Weights of a small transformer language model.
Size: 15 layers, 2 heads of 32, MLP 192 SwiGLU, vocabulary 2961, 2.64M parameters.
Architecture: RMSNorm after residual sums in early layers and before blocks in later ones, normalized values, value embeddings, hashed n-gram embeddings, capped logits.
Each number is 500 + 40 x the weight over its row's rms, rounded and kept within 0 to 999. Layers, rows and columns count from 0. Numbers have three digits each. The size before them is the row's rms in percent of the matrix's.

# up: layer 4 MLP up, 192x64, rms 0.109, rows 74-140, columns 0-63
# down: layer 4 MLP down (transposed), 192x64, rms 0.106, rows 74-140, columns 0-63
# gate: layer 4 MLP gate, 192x64, rms 0.121, rows 75-140, columns 0-63
up74 103:552518502498510495583484431517471541551491501407527492481438453508521486467552503529490388505570465556541485447478482479568472510493504455439502455500516563473496475436472478530520501559441515
down74 100:395445505494443519504506475465499436527557554470530471589528456497473454487495452480460445580570551502481440505494468481555545559463527540491544493454451465492542491507463546495499526469481537
gate75 091:542529506509432530560541548431496542496523438595478522460519496504529560485512557443459565454536456488478488473487486483491554539552557439489471450419511492530504506501545449462490506577484469
up75 074:511577543479532532476520487588529448461491434530487485570446585482540470474475472520590438491465516475508518492445478499497484516501502449486472545495523552496509493452467555495485587488585448
down75 071:459495465508434485490463490457509509476504541597465506529493526494464540555532522519412563452588496478426391544490509487483516424554522530470561545467507504453501523504492491489550494531533534
gate76 106:497502483545532544533502508545565471527525395453520462532502481414475491495525495500462524493518494522552540518486490454516537497494512480406525529492506560481495586500486557551609532504549419
up76 113:573489554484533460427530511457474489489506439441479534464553526545475447434528451481456450523546487555512504532449573459525480487534551546476472506551448450476520507499423511438528504435521536
down76 108:475467578511518504446561432476511482485483422491518476529401417522485529527510481469429479458556474568427507458554463514529581480480502510504502557478535435529469524448480504512518480535477507
gate77 115:518468534572485472541478442461554512492452487473459506461597451446476492452488506518487482505517491513488499498451519430439491487562486505472556473449433435515504497536476426495556548439595482
up77 115:489497458505500527497443527417531518537477427542476418571523451444472500475511534557461455557499530533456482514494514446520474483584478514573487473524489563523432540514473408502499531467516465
down77 110:558499513489554526542517484487526549449480517489445491587448499529481511463580477447467460508580547520466504480535546450530538470564516547501520494591555465496483421545520515501477560513529434
gate78 092:508460556513540486478522495580545543457514467470555522514456501485486519505419509534498473515513466458436429500511451476436428512598459525465443510495472518512520521556485514495517569430521589
up78 102:474464588503525453464432436478505493542534498566495455529486463452496513474451528472490486483516480476533490415461466540411471499469418476524464518561394487484460461486452503554508513526545497
down78 100:451400508497518418543529521561467517499540530484518462545488528519502452512512507512473516535530617537422512538516526577496550486566509558519467469528516486520508547521491559493533478474560433
gate79 105:509521548521543467540520485434522509542475521525591473410451534520465499444473536510480521425506520466499523520407501458477525475506498607500543508507543417441497510527492461543473502433463515
up79 098:560529493491591502512455500469493554462522491504465490526537487536524563440499460543570380461544467526482517558535516484524511486533444555540505583512552497503500585460510518499489497485428521
down79 098:511465493486479514526535561506579503531474500490571506541566498500518435513464468492487516535518506553479554555555537483552516573517492642504512525550550449568498499522473569487474561491498498
gate80 097:489542500535485492473549532465478466484481497517529413543462448571478464437511522459556474518481510478570487525495399505549521489489476475618492503564489491523501485496534594493460573530535501
up80 104:480467499500453522404491483455517473500498455409496451596486450508507478507497505508502487476516509531531489481451485501577522480473426491420473462558490442539502523504536405460538451526562441
down80 095:592442592430555594541456518442441497513516535533502523514559534482533461473505440508509538453496451493477528475536476569443493523500486529490467473436546509519481485525474453449512479543458497
gate81 097:547457536539527533524480472541528467483503491493555537424487524516470508495493514525516449560483447497489558537485396465532476509518546507486633442436454540550488551528556464497535450505520494
up81 109:498523434501437423554470511443452511431496564478489424496509492520518477420550520486458520509574439463496473581507460565542523477532481494443571502515511500477491497484515479547488491516457418
down81 100:488500464509466455548468551476470534475475542426498487537515423508579428546428564493491533554509569510520460578565449482505505558492453514542524517492460552547478549511517473444527459486475484
gate82 091:514468494505513549486470488530459563494539525585469530449492515533507528513513524542530466531515437528517534519554434517562444483448513530459403512497515492557443491454524534487575527400514567
up82 088:602510502547563481487539501596594491494503517480504572535494514498468512484541471441498497572518562504491520543503448461458499482522450479550521524434538477450495452496527449512466506517597509
down82 081:474468521468528492507520525507453417539501541523521482510543535479451556551442443512475409462551388514515508467545507516515474561512483440453496594494487519543499530503480550542549561491484538
gate83 097:540503546571504496496557530525553489499481463502519517522533474433518510497467467508474524491484487467467497487493498512564489518423486476594520560454570430540491483474410524481573622524507536
up83 095:444507502478424460492494402499494486464520476532483471509513448505445530437446543509520478486467499513500513500557515480525507530546506531504463415504496535500417485535624536497487463384510491
down83 093:475549520500511572502477545445512491505543507518510474429496590538538518499485578492510440520536455548498510507486532437414423530504526496471569471580472564473489512519575528461470460510451493
gate84 103:501490486491514461461527392462473406523484538475446526507446491524480566494487487531540557547558515521511505452435480472508494463486476491523492462490386455522588477498553462497564546522467499
up84 106:544517494491461421535461481431477497512514519523521496537519487418462541477528471532536493487542509581474492428425512493532488464447517468584430475531424502516570534493491421499524576493526504
down84 103:593476500516567502451496460510536450545489480518450524479435493472526556474559508474505554532509439485515488474502585501536511475403556516587503488504432524550537464475518485454534514527466430
gate85 093:451510446494464529477525526469517524498526564477497566566457439453511517404503468499468461535526451475523441456401500450511474558459564476538465499526516472466413491520499451526549449491478520
up85 102:551523545497506449519432460500498450537510478534484523450496498566481466564487435518483399516516472534613511466539473523541500483450429547483550555530426508569531501484536543468485507505511484
down85 092:476518544496426508502495481472486556445525532460492527514524501426516508457472531449420500490555466561514413496476511487518516570465532517517459599601505526470489553467576486550514452505490488
gate86 104:464532529505461518574514494439511504531515550482511459536500501500504489408509506500580504551447489427488503523527483468458587457483492522532472523524447585465479494481460446502415519430411487
up86 104:535436626518414493510475467475478517510497434485455519524436479541502526539557496427526524446546479541494486506453546527543537468522488515523528462442441525480487460533504567503459440537459477
down86 098:525541515520418478540437532526528490535513518490522517537549534485453383441518549513550424537498434432503558491515437497448552519488525448505516488588490498537522465536497498464485527494511439
gate87 098:502492478495475535577464442492526509529471515537502494511535501565498486502530525463456495466508503539501529549478504461414539404472522492540562457489482558479417545528553475525538593609494497
up87 096:467487487477573509457551485559507503540485544384497484530464578514559495471598516461529477601524546541492509528548462500505478466522555494531490455521439565504499523560470531495491532520513504
down87 093:449496448465523527457485475452519585515509495490593443507507412515532486503484467521491516455468505529524552576470424447495635502495527501520478487484528499482463507508517471469450494489589518
gate88 085:480525541485484512522522446521437484449456530412505548547509525436480518566543485542552523491447492526434502492453500494483467504562498566548513547544419551459516441537571454509497563524460496
up88 096:498455473461442514493561523584505554506452525522486488572501535460510513567491499483589565486525558454478451449422476506461493503483548589537489494512462517481468471455468462531535580507472465
down88 096:479477480459502539431574518556430507498466482500536546472466408503564470543458485506498485460429508405526504513533525541583469464464538549442511520494492432484512511488475428519501455491497556
gate89 113:493465514554498515477480547549500507453500516522529501519656536517449557576477445482501552503596494461499533483493457504447508477543496553536517537541522529505446450477517470454506493534480429
up89 084:521395514505508445528492561467479490523424431528492436570519510522488487493491496493454556454567492520490549475511492469509580499566571478489503602494550492530461494528541519453478547530496454
down89 099:474417438488543426473485543574467519517440549510513517547577488468487504490425453560516510512536524518470545441449490533544562530474497507498473432441451476558438538478477500493476465504502456
gate90 112:491478426517417577490529478533465415540522446493530459537518521520469482516566454521479501446509510548549510523521496451512493512425469424496515462513446571512592441521522524529563492473488514
up90 100:471389429456484510477490518549503449508508506499476459529489536415514508438509497481426492500578490481540446512457424472506479516478561493460417550491519513518464455482525496435522541575516472
down90 098:495449512445535480509595516425563554499453473498587577485524478520523430463516462528559524563524550479447493515559459511483493520506535581490475457531522461428487485510493478552488485477544508
gate91 096:483506563491508515558488522541560503508484596500524580480500599486456451477517485529545499539432497540504506500570506485470469456550573456505484497505512489471502452477591539497543469574442466
up91 095:490596446514483532464437530418472485490474417482521492452545438508516553570527455485540520452581509460524482522479448553502491454478446491499527525515498488511501551502480438490531548414488542
down91 099:511527453543459472465546472467505465451652535435500428508549475480493453534501532519484515494565458504531489523500499459495512469609469506491515566529541453562523530516481496518512532539454499
gate92 099:522492517514496533421488472583501505459533503517443501497500541606475579488484458543515528479483556523551502494468523513463546371530475540487539518471466478527546466585492559493526474505514549
up92 097:526527516527486458503502466437541503528488521477528517532527499457509455536462540486461422547487497472489437565534507455560504608504523475466504461532504525504383516453459439505526531576530429
down92 102:411535505529448520550475444437475454561502530495549481621496472457515435554474545492508520526548441477516485503490424479466503526528572479502526554519519509464493561438492500537463517484452500
gate93 108:409505585529606488537541528499526444501530450477539466540515468446524525471487516467492545550457523479472505453496469518534480556499494480499457570515480550484479499492424576508545590535521515
up93 098:506549479554484507488501499462444460422527517384485468464509494479499526498444417516465485423436558488480552514526447471544466538523520488537512516531503537525525506541582523479400521515494546
down93 100:502465536517547470508488505561449419528399466589449512518521501498556559513504513465522527488462531531539488503504439469515416543518429483459496502441492489521516564487479495505503471517393450
gate94 095:529528484449471477442516532486597489568526426502501491495592479525499497458504518478532476465535480479459504501554459402491565500519519550431457485543506474505483536545466504486515436542403534
up94 109:472507463529502536590492438545444540467498542539562530547468481460515559430492495512520513511488514495499470492417492535472491491534495482528483512506492549479434400440463474470580599476521532
down94 111:424463488554455507525447495538442485503541540490468492509392552508545508493418507534460475543560468541541500488458557475438439473476488498487547460463464492460509468499602530527546508467479478
gate95 095:516555521466505493445533517451479485540486435467409511458491555487515547469501524510474512515584529566444530525467554488452444417497408488530513495432500435529510489511540504448503542442497545
up95 100:509539485538488515483441568476490425461444440450461538498544502456523523438466552530442497506520518478534480488471525486477467389442483514566505493482456525526502456515442497498504578440491413
down95 104:520556463468493469488480561456556485520489474470454497493450432551482518478536604570415429495487555512497524491462531504521488442478499532490556465475491536568492526531486497560456514417491564
gate96 099:511503482541487465452544563452502475549487528545463472475548489560447529521605538486544488467461497536445481542526532446501556556566526517500544462482455541483534444468486587452485525514554449
up96 098:479553574479429551497478470550479572467535476529525527449572499480528484523399503531504563567516503520519520480477459515492452482569585482481470437509513436540515531483498425546524486500522531
down96 115:460470476544515560573433442434481491434536481467457529542466570435536504480458471505484460479512481492572490470454534513504520465457478509472521547524529515437477465481525383569507510475503543
gate97 096:465557402458547510498529501509455409523525508510542502490558472486505491465432463498464486512447529480581417499481431469551433473522520520525466484511521537532517508484556517429488461532490418
up97 093:464499526525454498594469440534486495501509433490432498498461588464476493575585458528514534458554504477441511513527479559497530540415490507444440478472519512522527467503516479561533503517570531
down97 105:590516485567528497478528482518501560485489523456527447467521487602503467475491511468548527494641543537504492527494474431541512513564515568471496501522493497511470453462523462562557541523505470
gate98 090:498546569578458555487483506502496420491432522530534524571497534419502489602498449499516540521489505483479564489527449481467548526511507429477525571472497539447450489499507420504508465524472524
up98 092:538481471471600539525507482471512520416521539446504477492442514519506492438529464536492490504504463514590463544472461435472454440581395488469485524483492472500548549489490495515493507588531485
down98 102:528495495513540509505508486493555518520656491504472426483525481514468488495551502518519585473469426506552421539480554444461461492553487497471556531508540514456523437504487466523510506573470514
gate99 090:501514503482559473530488566530573498485514482492389568450466517495503441459539529499424533560535531493544504495469408445544461478482562538545444481513516513488517505491526462495529577565517490
up99 098:561488512527420464517556450580538499529476422470484494535550523434513471442492451508534437454489510529408454469459492525513511520500510544578549496452456470488562501506507513498500531543441449
down99 090:518518509504534460543455508553512539477481462476399515522481514481619450449518516504453512605564563484448484512439506455472485473492539544532542457547503489447500532496469466565487548510498486
gate100 106:522471541563432487478568513537496439507475519494507508543552478465540464607592531491528477557515524539477482453535562471484522507533509474486552514545538520502513449456498527446495512546410569
up100 108:445498487525490491418518535472510475438528551566454498462561527478503493519551525537556487475493535471486470468543499528444505498510525466537465384550556477556465509525465497497403479488588536
down100 108:483444489530473530499473529468475443445513516499449416507541491494537517499493523459474485461446579484535494395550502609474522544538478437531450512482510531588526549511506542482470501464548530
gate101 087:513448459485546546464426469500496535565458531501445523457453503463498498516452519549546532577456501433558529523520486434507512503504570461472563556535503542516493516528578539441550485473471440
up101 102:447484515534511525468575460540467462485516462475402431478470515547558465497536511448470566501554466494434470513443492491464528521467451562545472431487458457513481414490495538508512462523567506
down101 106:452568480510443497521497508475492479400582462495532506481463522559473476496476465484514420486566511627464495435480525538496436515532465532426513518547523498459549457496502485535525491540488505
gate102 123:473465505477508552502556511442537449562492475460552507520648490465478419478528484522482570516592536530446519476500483442566483529485527473504451531448476492516517477524478482483515508554500536
up102 103:514568494538554496482526524470467527517475560477561523472524457434522487519487564447409457467504501524537499564496528498469507484473438437445539496534589491491450483497567469590488498490459564
down102 100:502494522512493518528512511507479515438587524515442510570518561523509488517549554496529450456446518485498513501500572509501504451503437470417494438607585460442468477523527517475506407475505503
gate103 094:480581469529516506477530483542562380435515451562522503462524521515495492549536538487522563479405537528462531453491503505549536546499581533485460540522531474476512468583496476505518484471456509
up103 089:545547572489446494411407493511530493455506518578505532526460494426558511475476468469460494513450525512524521473442558481541505570529577441502478514509515524408527487510466512458492478454487527
down103 093:452540510534499482529521514512519473475458491636532588477466461483535511477507597438486480505503545544576533489517542537523509473490561523513451523438494477443510550556536471484531552522457521
gate104 099:481482529494538513507534487473540479452542514464477413561484565455529527592441513431490570524487517489511519443528502511535541498527579490545489530488516588612544475517473527501494488540450507
up104 102:497455541580475527495436540504481572524504524413574531527463394496466493446489456511510447494451437502514551439465484456470558470529481511553500506471507438488469541493468528525525476570502492
down104 119:504516496621454542547465530513448481500468453534575526468506475571523453500417499539549446519541534482466472534482480466467483477479436511472563463488540474430455481515471433480563524486513478
gate105 093:495574491531528527477486498510522509490494393544428540445553504530439551450505560425520495485497523555448500476475418498494506512495458417463515455531496510525503511515461587512511519561450449
up105 103:566500435517520465476520497461558543545509500567510446481523582391453501533505484544569487532458578494464545472455520495537538478521525507513592527505499494505514464527525520430480468431479519
down105 102:505597523455485547468523519568552517525456456566489491483535473545443482474525573520477549539534498543489483471515431474618445588498506476471530455516458505490492504524530476465561508508458509
gate106 102:485536529535524574484562541531446489493497504547549522494492476443530504511490539543506444494531512521556482478475431435470494485483511486429442425512491494535470482421561525490595477482416569
up106 107:515528531524520484506483499453494514475500544489409427560416478516494533560483529465564522477456473526467500506509516488461462551454443512570517515569557446515468499446510399530506542572513460
down106 102:475456473500481468509506540447494526559455497497516495411581526481441499498528489451544535508514527484530593486521527580499511559572492523537532453425479486402454503575468511483520531528495533
gate107 106:517496559513505484564449422496528473584557491476496438521523510528483516509469514485405522504552481535484489460495432491432523493453437465445533445467563434522479453449475515433503443522516474
up107 112:474485512519462540477559479425468501527504561477518480422475542545522459477513520438440556541586564515525514495495555515556535494507539482472484433557544460488533513442435451586500510481462497
down107 110:470596479520497546513525605523516530526481537535498493509410497440554505490526496502487538478463443436608502465536522477523441467512461468498549474534464522461538535489468407522486510486536511
gate108 093:499464530494492529488484515475532530472509471535456456464469528447515529449557522454567518528564550516562452509552537449619534474508548492487448460500496476571474514422525551445443476520527460
up108 101:510499525486481504535501541471513523523452512503493587499452543459526401491509502453499573482497436545525544500490465498445513495486433524461560489508497540513573552522567539488529604505582444
down108 092:532532448519528463457500477516491541486504452484546474497493551502505577463533471440479562569570542447551502507569524486444569531544555478480451434584518470504473485500496554517469528582525507
gate109 092:545455507485426549510501437531489453487459519465464480524535545511534510467512452493540566479513490444478422527490425430510551477444493505505479512498534480570575465493446488550554500538576572
up109 094:528469519486439519495485528594462509508532490484516478528500517511457547513588474576536472498495508523504501488464484457484548544498503476513526538537583559518579540477433420593546460494572481
down109 084:523518478476579560494524486467522482502395518510414572519510476485485514439514489503490524512466453412518512554522499508587492478486453593511506477444457501453456453550480436497480447491526520
gate110 074:501597482589516499553475502477545480438493499490519497496559527524488454441583470503592502543426461490465531490485412530492517466466458464525511477502496553482519438523482473542541473508488582
up110 089:446504468483463465504516548512452520580487496465497451607473469505539495490468553466541468477562515526529475493455534502487452500453578453494537511444570469524545449563450517448501463585472488
down110 086:529476480573482443437497480516518453464551506513561446453486525569504434472530442397552474462541440467487527531457519527561486459486502461448481482490509505435479497502483456510543576537552513
gate111 092:510519494447387483502535468457434469565545472416509416490508563531516479450509492423541451513455513447494524517500510431514499553502507540528538493515531552459529447536503580459511481492503503
up111 093:507520548483511444443555494497438474500502466425529476510478526463417471511436481457540509501472543473491567502495508504540558545432510526554588518572473591490512519545507411480485471526522497
down111 105:503492513377427535517547518451452494585535511524501473521534542506480509452610482504457473481470471422546531563537513468471472524511471505525534523509486520468518468528516582442446494489533495
gate112 106:475554529524528492540485486433466501515472468458453493500449555547520550523454498519504552613412547560514471463541489450522549537523409494481542526489480535456538522441534571491510541485508511
up112 104:533522496515505466534517526531540526495494485539476537479521473499470513542532476512512475418537516535505526542454513462451498426456443438521517513486441520467447633620471475473490556523445522
down112 102:544483474455453420466581497556457517499567578554500531540495537528518431560484509520484506425543467547504539520521508417522494437485419534512478475478487475576511510471522500488494481499433515
gate113 115:477505576524559515545532383487545487541494529439540473501547464444496518454475482479516499517518439478530523473503488443539543445548575534423511504488507543471437523492562479462483454576503496
up113 096:477505440471584533537524445453483538491509508487486503483486515437486549478516514487537529488539491497577539551467502527500477492630537571548508542524461488438510444465537510499522460539544400
down113 098:444511504433571512473532493503538524415467464466539491480523425476558471537517492452526479495441571524482553514523502586471485507506506504435498449486474464554530601449505502477442566526516521
gate114 094:497451528540524537498601426507583542433489527463520451509502491430528501478518472513538521507563485502484494455544501466482418429536493469475460459431581549502496481553495516508454528521439508
up114 094:550511600501544533511505505489521564530437461567489510503465496448521490474536433584509558473579503504511449505489482463534515512523581441481483524525520504462451498480599558532534498537489551
down114 094:503431489475461499519467544540516479541609561516438488504441425520518462529573506579496479453509540443510539567493501495484501413490473501502512478444551530519533472500559447489563497525466479
gate115 104:487460508492475557512464502499517501545556496507532489463508490519520556442522489495534564504519505556527486493454540471604538487530402505477513533545512503469426474458529455619562483416519527
up115 105:500497513523457483510530492525544503484480521548499515489569509504490475562418519501519562531445503486502451442458515524372472499495429515581490467454393470505513509546471490509460511406516501
down115 093:417488504568551517465470468586470508464511512467470460438452527478535529529547520524427559526524543489515536509477456467417543549479487531554495455494477473456501411539497502523486576552528505
gate116 094:521503535585527497482528506448504576514493448521510493504473517540562493587474494495545499481531505498515534533464559505513519465482592509438483566407468511450448525573546516467539505565447545
up116 097:516462549572512536516449459528499536513516511420508503450500463516480515611469499529456420478502502501430499486461481479563480515541585456448492451483486502412454475532519542502465514558461543
down116 087:487425479499605504455453487550486478597502572486520522493511466463489532497489501533427535495446515509466568546448475543518488518549498501575497449456408480515462505481524525499457537537439504
gate117 097:480515501505552524456502515519542469470493539506446532469496520483440462602525585556477576519575507483491480496437538474509483469560500536511458501490532535470490512369570520543540522494539511
up117 108:495476493502476493488527546506519513453467539527490502538509456537499509566618467470440561480533481458488501504435496481473515520477453523583533495479498540496523482527543517483563529469656548
down117 107:541426530442586478477543463549524494506503518485495576448452457504493497469423594416516480483524501474488497472450469502418502506518549501537494542490514481501556559460498510478494466560575467
gate118 125:532504544499484506496505498508463514512530533453572433475516475532467531534544610528536503483509466540480496504462472432442485496556509534397499570507543449440534473473524516549577490572450483
up118 087:490486525480490523462459511533393452562546514472518503472485483515519436457513493504522509524437446543522548457461461481443524556594481560429502460475550514464509467514416479526534487462554445
down118 094:571428507448562512450507479504462529440460487482520485442426426527526566495500516496489530454401473522481548516540481540473556549501504533524487483421478490429523514530494490512501435499542566
gate119 107:547530586546493504547472476416570470486517511497465492564480504509534538531492495548554480519510477451435500506431520465523503516555486468516498518453451455510576383477545519501510557533431495
up119 092:499518448501525550458491502574454557538514518486497537476503541541478476449491526467447566516559422528526444541503491547491480444405517486532507460491430574499451474518434503485492493505596462
down119 086:452497541496476464578576476555511493437575517475453491456497469517445475556501534463548493431539539620513473508530449501488484494518577443503468494500465537439454562490522485517527485495481529
gate120 099:513536470533482437515483533520507506498483458553489457510492510510465497517432512496499432541491456511545512548473440499488508467448436511539451606528519532584498549597602492482463546480517548
up120 093:525540473525444520515444527476464536532496505530485460535484560472468422527522510463488445533500458553560546583500555502528522503462499529406512573493513501510576590542537480544435521502525533
down120 113:632500442476485541478555498435546614458459512506469520510478471525440443489509482489506472469474521494539506608504504522486486503504480515501495505515483498552555520550563466507428522536515548
gate121 087:522468533474533448579506468519539530502552529555509475509519455486519455525428488527601555451439438490447518469474500507479477436479431493531457545507517506526528565438481476505555519559466562
up121 093:486415583519513515511500486404527437596461488530438457548497474478529519522475498528508462458485487516433502469420567508482483449434436469498508529451501484502544567485472449500474491521508465
down121 091:578491532414522483547525476547505506597542512535508487444496410461488460498435435510546574431457464461459506540528517548475525443456523486545497539492559478499521518517486490521520468510438490
gate122 111:443495499547510496452528497567450515508512404506543477511552494493524516451444482482505446571433480579497471488447505437524527511455517481503572532439581440533468531572492498488477461467500546
up122 106:514539537504539462485420480528467546544524453556448529471456463434536517469511487575456429560481495509487460461507538482556478534489439480488498487457557562493544483502469499534478417546447576
down122 106:483525485452472493437506480481549495464496454478492506509508444563565515500518539481533519511455512595532486458437490472432466524497519512502548596558511426618569530505496490471463522546486488
gate123 099:534533516503529547505487446514503504507510479500492500508468509407529468432507463563475516471546535504471510497537459474429540433585502488496560541468507503570526492369509442485533497521550578
up123 109:520469494520510435481536524540483564488545495393548444411505479504488458437434516456494472475539446441467499469518457503550555534483538477492477484543511419548473456489470536537545467545537463
down123 104:450564470547421495528532522540478511493474497520459565555530512622500541556495519454514445485480491542556485484466489504505477549478479503500531487511410525475508562514517452488509554384502488
gate124 090:480437427530511536519553589520580516498490480525483502478500539427488554448527476519555459551539470503584521525507496490478456521516445440542583521467529502492475520603529513497548507457513504
up124 094:539475583488498438496542509475460463450519577479477506413506509501489510512558413411505439492504534502516435562512515480575500519464473470425527476506460543481534461458546460484466460471462502
down124 096:512477563453484454498512448504502452497530527512477500462481486497572531561520450463486506532527547538413432595491496504484515523528507572479485461515514466525567512435590513503585457485440467
gate125 087:555516489492469451446456464558477506501462480473494453543510544549532412540436480434503585559493492549503452461433513502411498506454546508504528511501503520466487450504535530535568516475440557
up125 087:446504485500549551495444535485510399478526494474529511431509430425472503552539508541432504586507491468517476513593464497498537503524450461454438451464531500445494509447535469535472487492556494
down125 102:426529500603455540626526486463553449477545463532500484451526536471485509485547567494500451545524471473489482466501477469497479498551517480508490460520550531484526496533507483509461557573574441
gate126 119:487508476580420514452545444474490530533487482491440545477476544493473506553479506489454556547531478489493521405441461424491441459525506486463497545466538544462496472539421537541504523482518415
up126 103:483437410516490547486520486448508474483536508426500517597484521488480491548503548477427490435564498472525491482499512474575474554496550509422491485514573534507500489549519486485500521458595436
down126 100:443437523507606384492480481522573531465453507504472505523421509436463520498492512470445524501501438438523557489489537569501414517485521491501533477494534520513526557488516506487519551525548511
gate127 116:451527551523584568505483462516529466493560502477524498497543479533482569451488499515487466529526509449469454482583467528384576509507512466500533464551524495463478419496550532525484452433506468
up127 124:484486481532493499425478527494492467444532420536504480517499499443522514540523497507417551514497538488493462482569528509469521458455508596540503489483601531538466503568534524457481540445600461
down127 111:569479549420586478517512491541520494565499542469541509519522485493469452485506444488569494508489492540411500569482510453492519510472482511511447527467462502437508413521510467524505480566389479
gate128 093:462489456499539465525561528451502440514489480561543453543457564514544454513425474494501555522486460455616504493489501497502462460542543446390532532501475553513533506529467530491505540439513522
up128 081:521549462532585482558473499419485510528489522531518498490467504519441447543488498516461504523408467484572503458488526535524457499525518383408572522472561535486540509483481521507542537468527505
down128 105:492529451404544482497529543471503482535448445538487487521433479434447488545529489531471450518378451433556500473486509559502468460473485453494518515471467488566484466528436529539458519473529510
gate129 109:474421454529448551555451454521535467573475523546481514447449491491534482509436536516510484555564485528520499445398454436478477455498500528457532557471428498543478495472537448497500532528525474
up129 101:491527514495565438487507534510491454496522480452553461549543508468400480520527499542482472474478462534516524480608468523534434486541512413531485497568549547489464592473515564502528502524459525
down129 108:482570536533577516524501471504455496483552479491485460532566517503528456486473482560551490535487500458516495554579472552480534428521490507471473425531530456380440522543480483517568542511527528
gate130 115:508559493514513476508560472427433541563514498475493490543512447559478482515499496493491489578510443535488409486482508428449422480559442503519527517476517453548535452530472498506581477442436492
up130 115:445484518547471424533510465551417480499484556498528479546470449613501526451453445446556487496481490510545543421480504479624463488489501507478525510466509551475473518529493501514539509493535474
down130 118:541509489417558513392506507502487558510590444422499452507437528520525518502554456504425527494516487512540445521515510494506559513455525500525431509466483441560530440513505473492529454555510508
gate131 112:480476436513491578502481433512510536561543510491539493506467599466482511477529545549484492548538478522534443475517474454500473490507522519443564503531461444545564438534432539525461464410460476
up131 100:533489432463478484527564463499462483479493516575522425463579511537516547509475482512516442526450570511551513531508402508559541527494534476572446533467436486484507552550527460482539495561521500
down131 102:531444510534445522447493497495571552571541546480545518518494474495458437471566516470538511563521490510572522482473427494553540461563542476543518524506448531467500553473576492581442500482482512
gate132 106:455551566519461530486454563508469417520527536513538466489462449478507484443503474545478468530542502509531464423531467474457452503479585472548518461466554499512522480442415446494467474521570449
up132 101:519573509499495457526523555540494521493449552563574519494443585499502472494522479478550500608431502522497482557446488500473441504442474400517561515499489481531531506493466479496465482513428466
down132 096:510466498452540520562527495523545518523552523516566429472480466490521533484559594550554434517584551522507534418556514527506481472474540468512495463579454553440497501509510461508472463526488461
gate133 096:519528503500528472465535491539554467515510442557568542528531476586510555518521536404471501537502515478519463483486530462540423488500469469511427505542530404489537430467538496547530457484427509
up133 117:506519493544471504499495488525512439433487476577502546568503566526481542520516488485519464555454518518496494528461491506552553546558483548496501489490439484526501561526492453472466512368548392
down133 102:494455550403517524506468472465497545488518523464533457451448492424515495508488441543468495498537528466493450444502433461459475495523516479510571561455549535433514437502482501506431484473514607
gate134 090:538557508520505533528559473434466493521524541487476489463506507490557480520491498456562484548603501471534415555453551497460499577510514508455497495455444491505496426616510489445469504495527462
up134 095:448507522539483497496480522559527573485531514571597470514474426490508442506441511469499494454377535525491559429499483528471481472495482493522565537515502469497522460441458562556494493499487553
down134 099:472436509558520464494553436475570468537535489520442523512513482526546542498497523516570562527496402515508532451457501490557562425480544486488511578490504517550503427490486463555549474489531453
gate135 111:501516548541514556538436538525497455515489522589486533455546480535463564487506434452502512439508512516498488506423456500541504483549468477488526484476560388484516541383468471521503495460525476
up135 132:471484492509580499519504488466478560517522416519553576483460539562422563453487523497489482512483450456490523461435489502448492460508507452490586500520499490453432503501404526482478484461570465
down135 124:499481527498454538463480459536449445488438560445467407509472505451592466536501482453411478503521583470497528449525469481508494519501473522524447544485560498532578538456564464484510508493495525
gate136 096:445463436565442457489485475526449558562476465454468533480497487534506598543440503521448474491493419555506507513455558475440568490507477543451555536468496511503489463434460531524501513490554505
up136 091:562522532487547460518541502426548520483528539514474544508508596496464513456574548427529505505519543437538546517553526505452420440470492573502476476481551407508479504513519447498519521529512511
down136 095:460540544568417554575522518530478442488593501556454499518525523485501513523479522475551428562488511455558456493511421563507509491524490442463468464492477494407501564476502502507494533520527491
gate137 093:498499484532502479547503492394555504530495487500596461522551477507488542541500482473473501515524555452504446437573530477458481438480535509509537467509567523505456517491580489363483492482501494
up137 115:514491535489578566502520426487457500525535544552553520535486481510458471495449485521554434497476490480568468402555511504507470458478512461516549524488583501445463427540512431461529446503536486
down137 105:452497487475563581519473444423477441478497522517479588529518494449452522485508491448533499508453521524477468577405491519479592482472472493529494456521474544490509524500547540500398511471486538
gate138 121:491478517510550496532460483470514506497523536481452499514555575518500519527480532561484440506534461544508469477472383352454536538470505525499500553477474553472483496505503505503457547455572556
up138 111:491511511505537538458547523495468481508506579557496551458425438481594478455463508487554548471479445529496466506390571501511568488509530460482518441513532524492507503464441466513485479480566553
down138 116:527465485551433525509526615528512465475467545472573457514497467507517486501470493475562535536564501495492503464434501487511553588538540486477514571429483502509582431481453466479535507516509550
gate139 114:532549500491462585560464478534534482578500561419544467480453483453485518553487490552547437556513508594464529520473494476495551510509545577503506524503546523547508515468545496462534504538485572
up139 094:508435423484511535512466507462513481490521493467437554479512577506412503485556438492483507469504506494590549538485440500546477557538481450453484581471431449493459455543518514493541509477501566
down139 102:469498494495436561512520496531499475462589458503473514471579550484493445492538433517534430464581435499512456520484496545547579572564498481481505524517480467499527534498476488531600468509538482
gate140 109:499544464520530469541517528489499447516483528506431489487525497551498460465419475484430530508444532490475475533460446491376484447497494581512511479539505536550510488519553507556496591496416470
up140 105:524473492457528540452492476498514415555510456461504496441566453474482481548527529515512517496447496529526546494494454504431559547528480572503488436493573453519531504502560507482476503440630487
down140 105:473488495455574403570470470441561463461458492453519527545486474510466466538532502569514479537492482522515468487486418542531525547547451581483509481519532524408535510480464493517525463518570482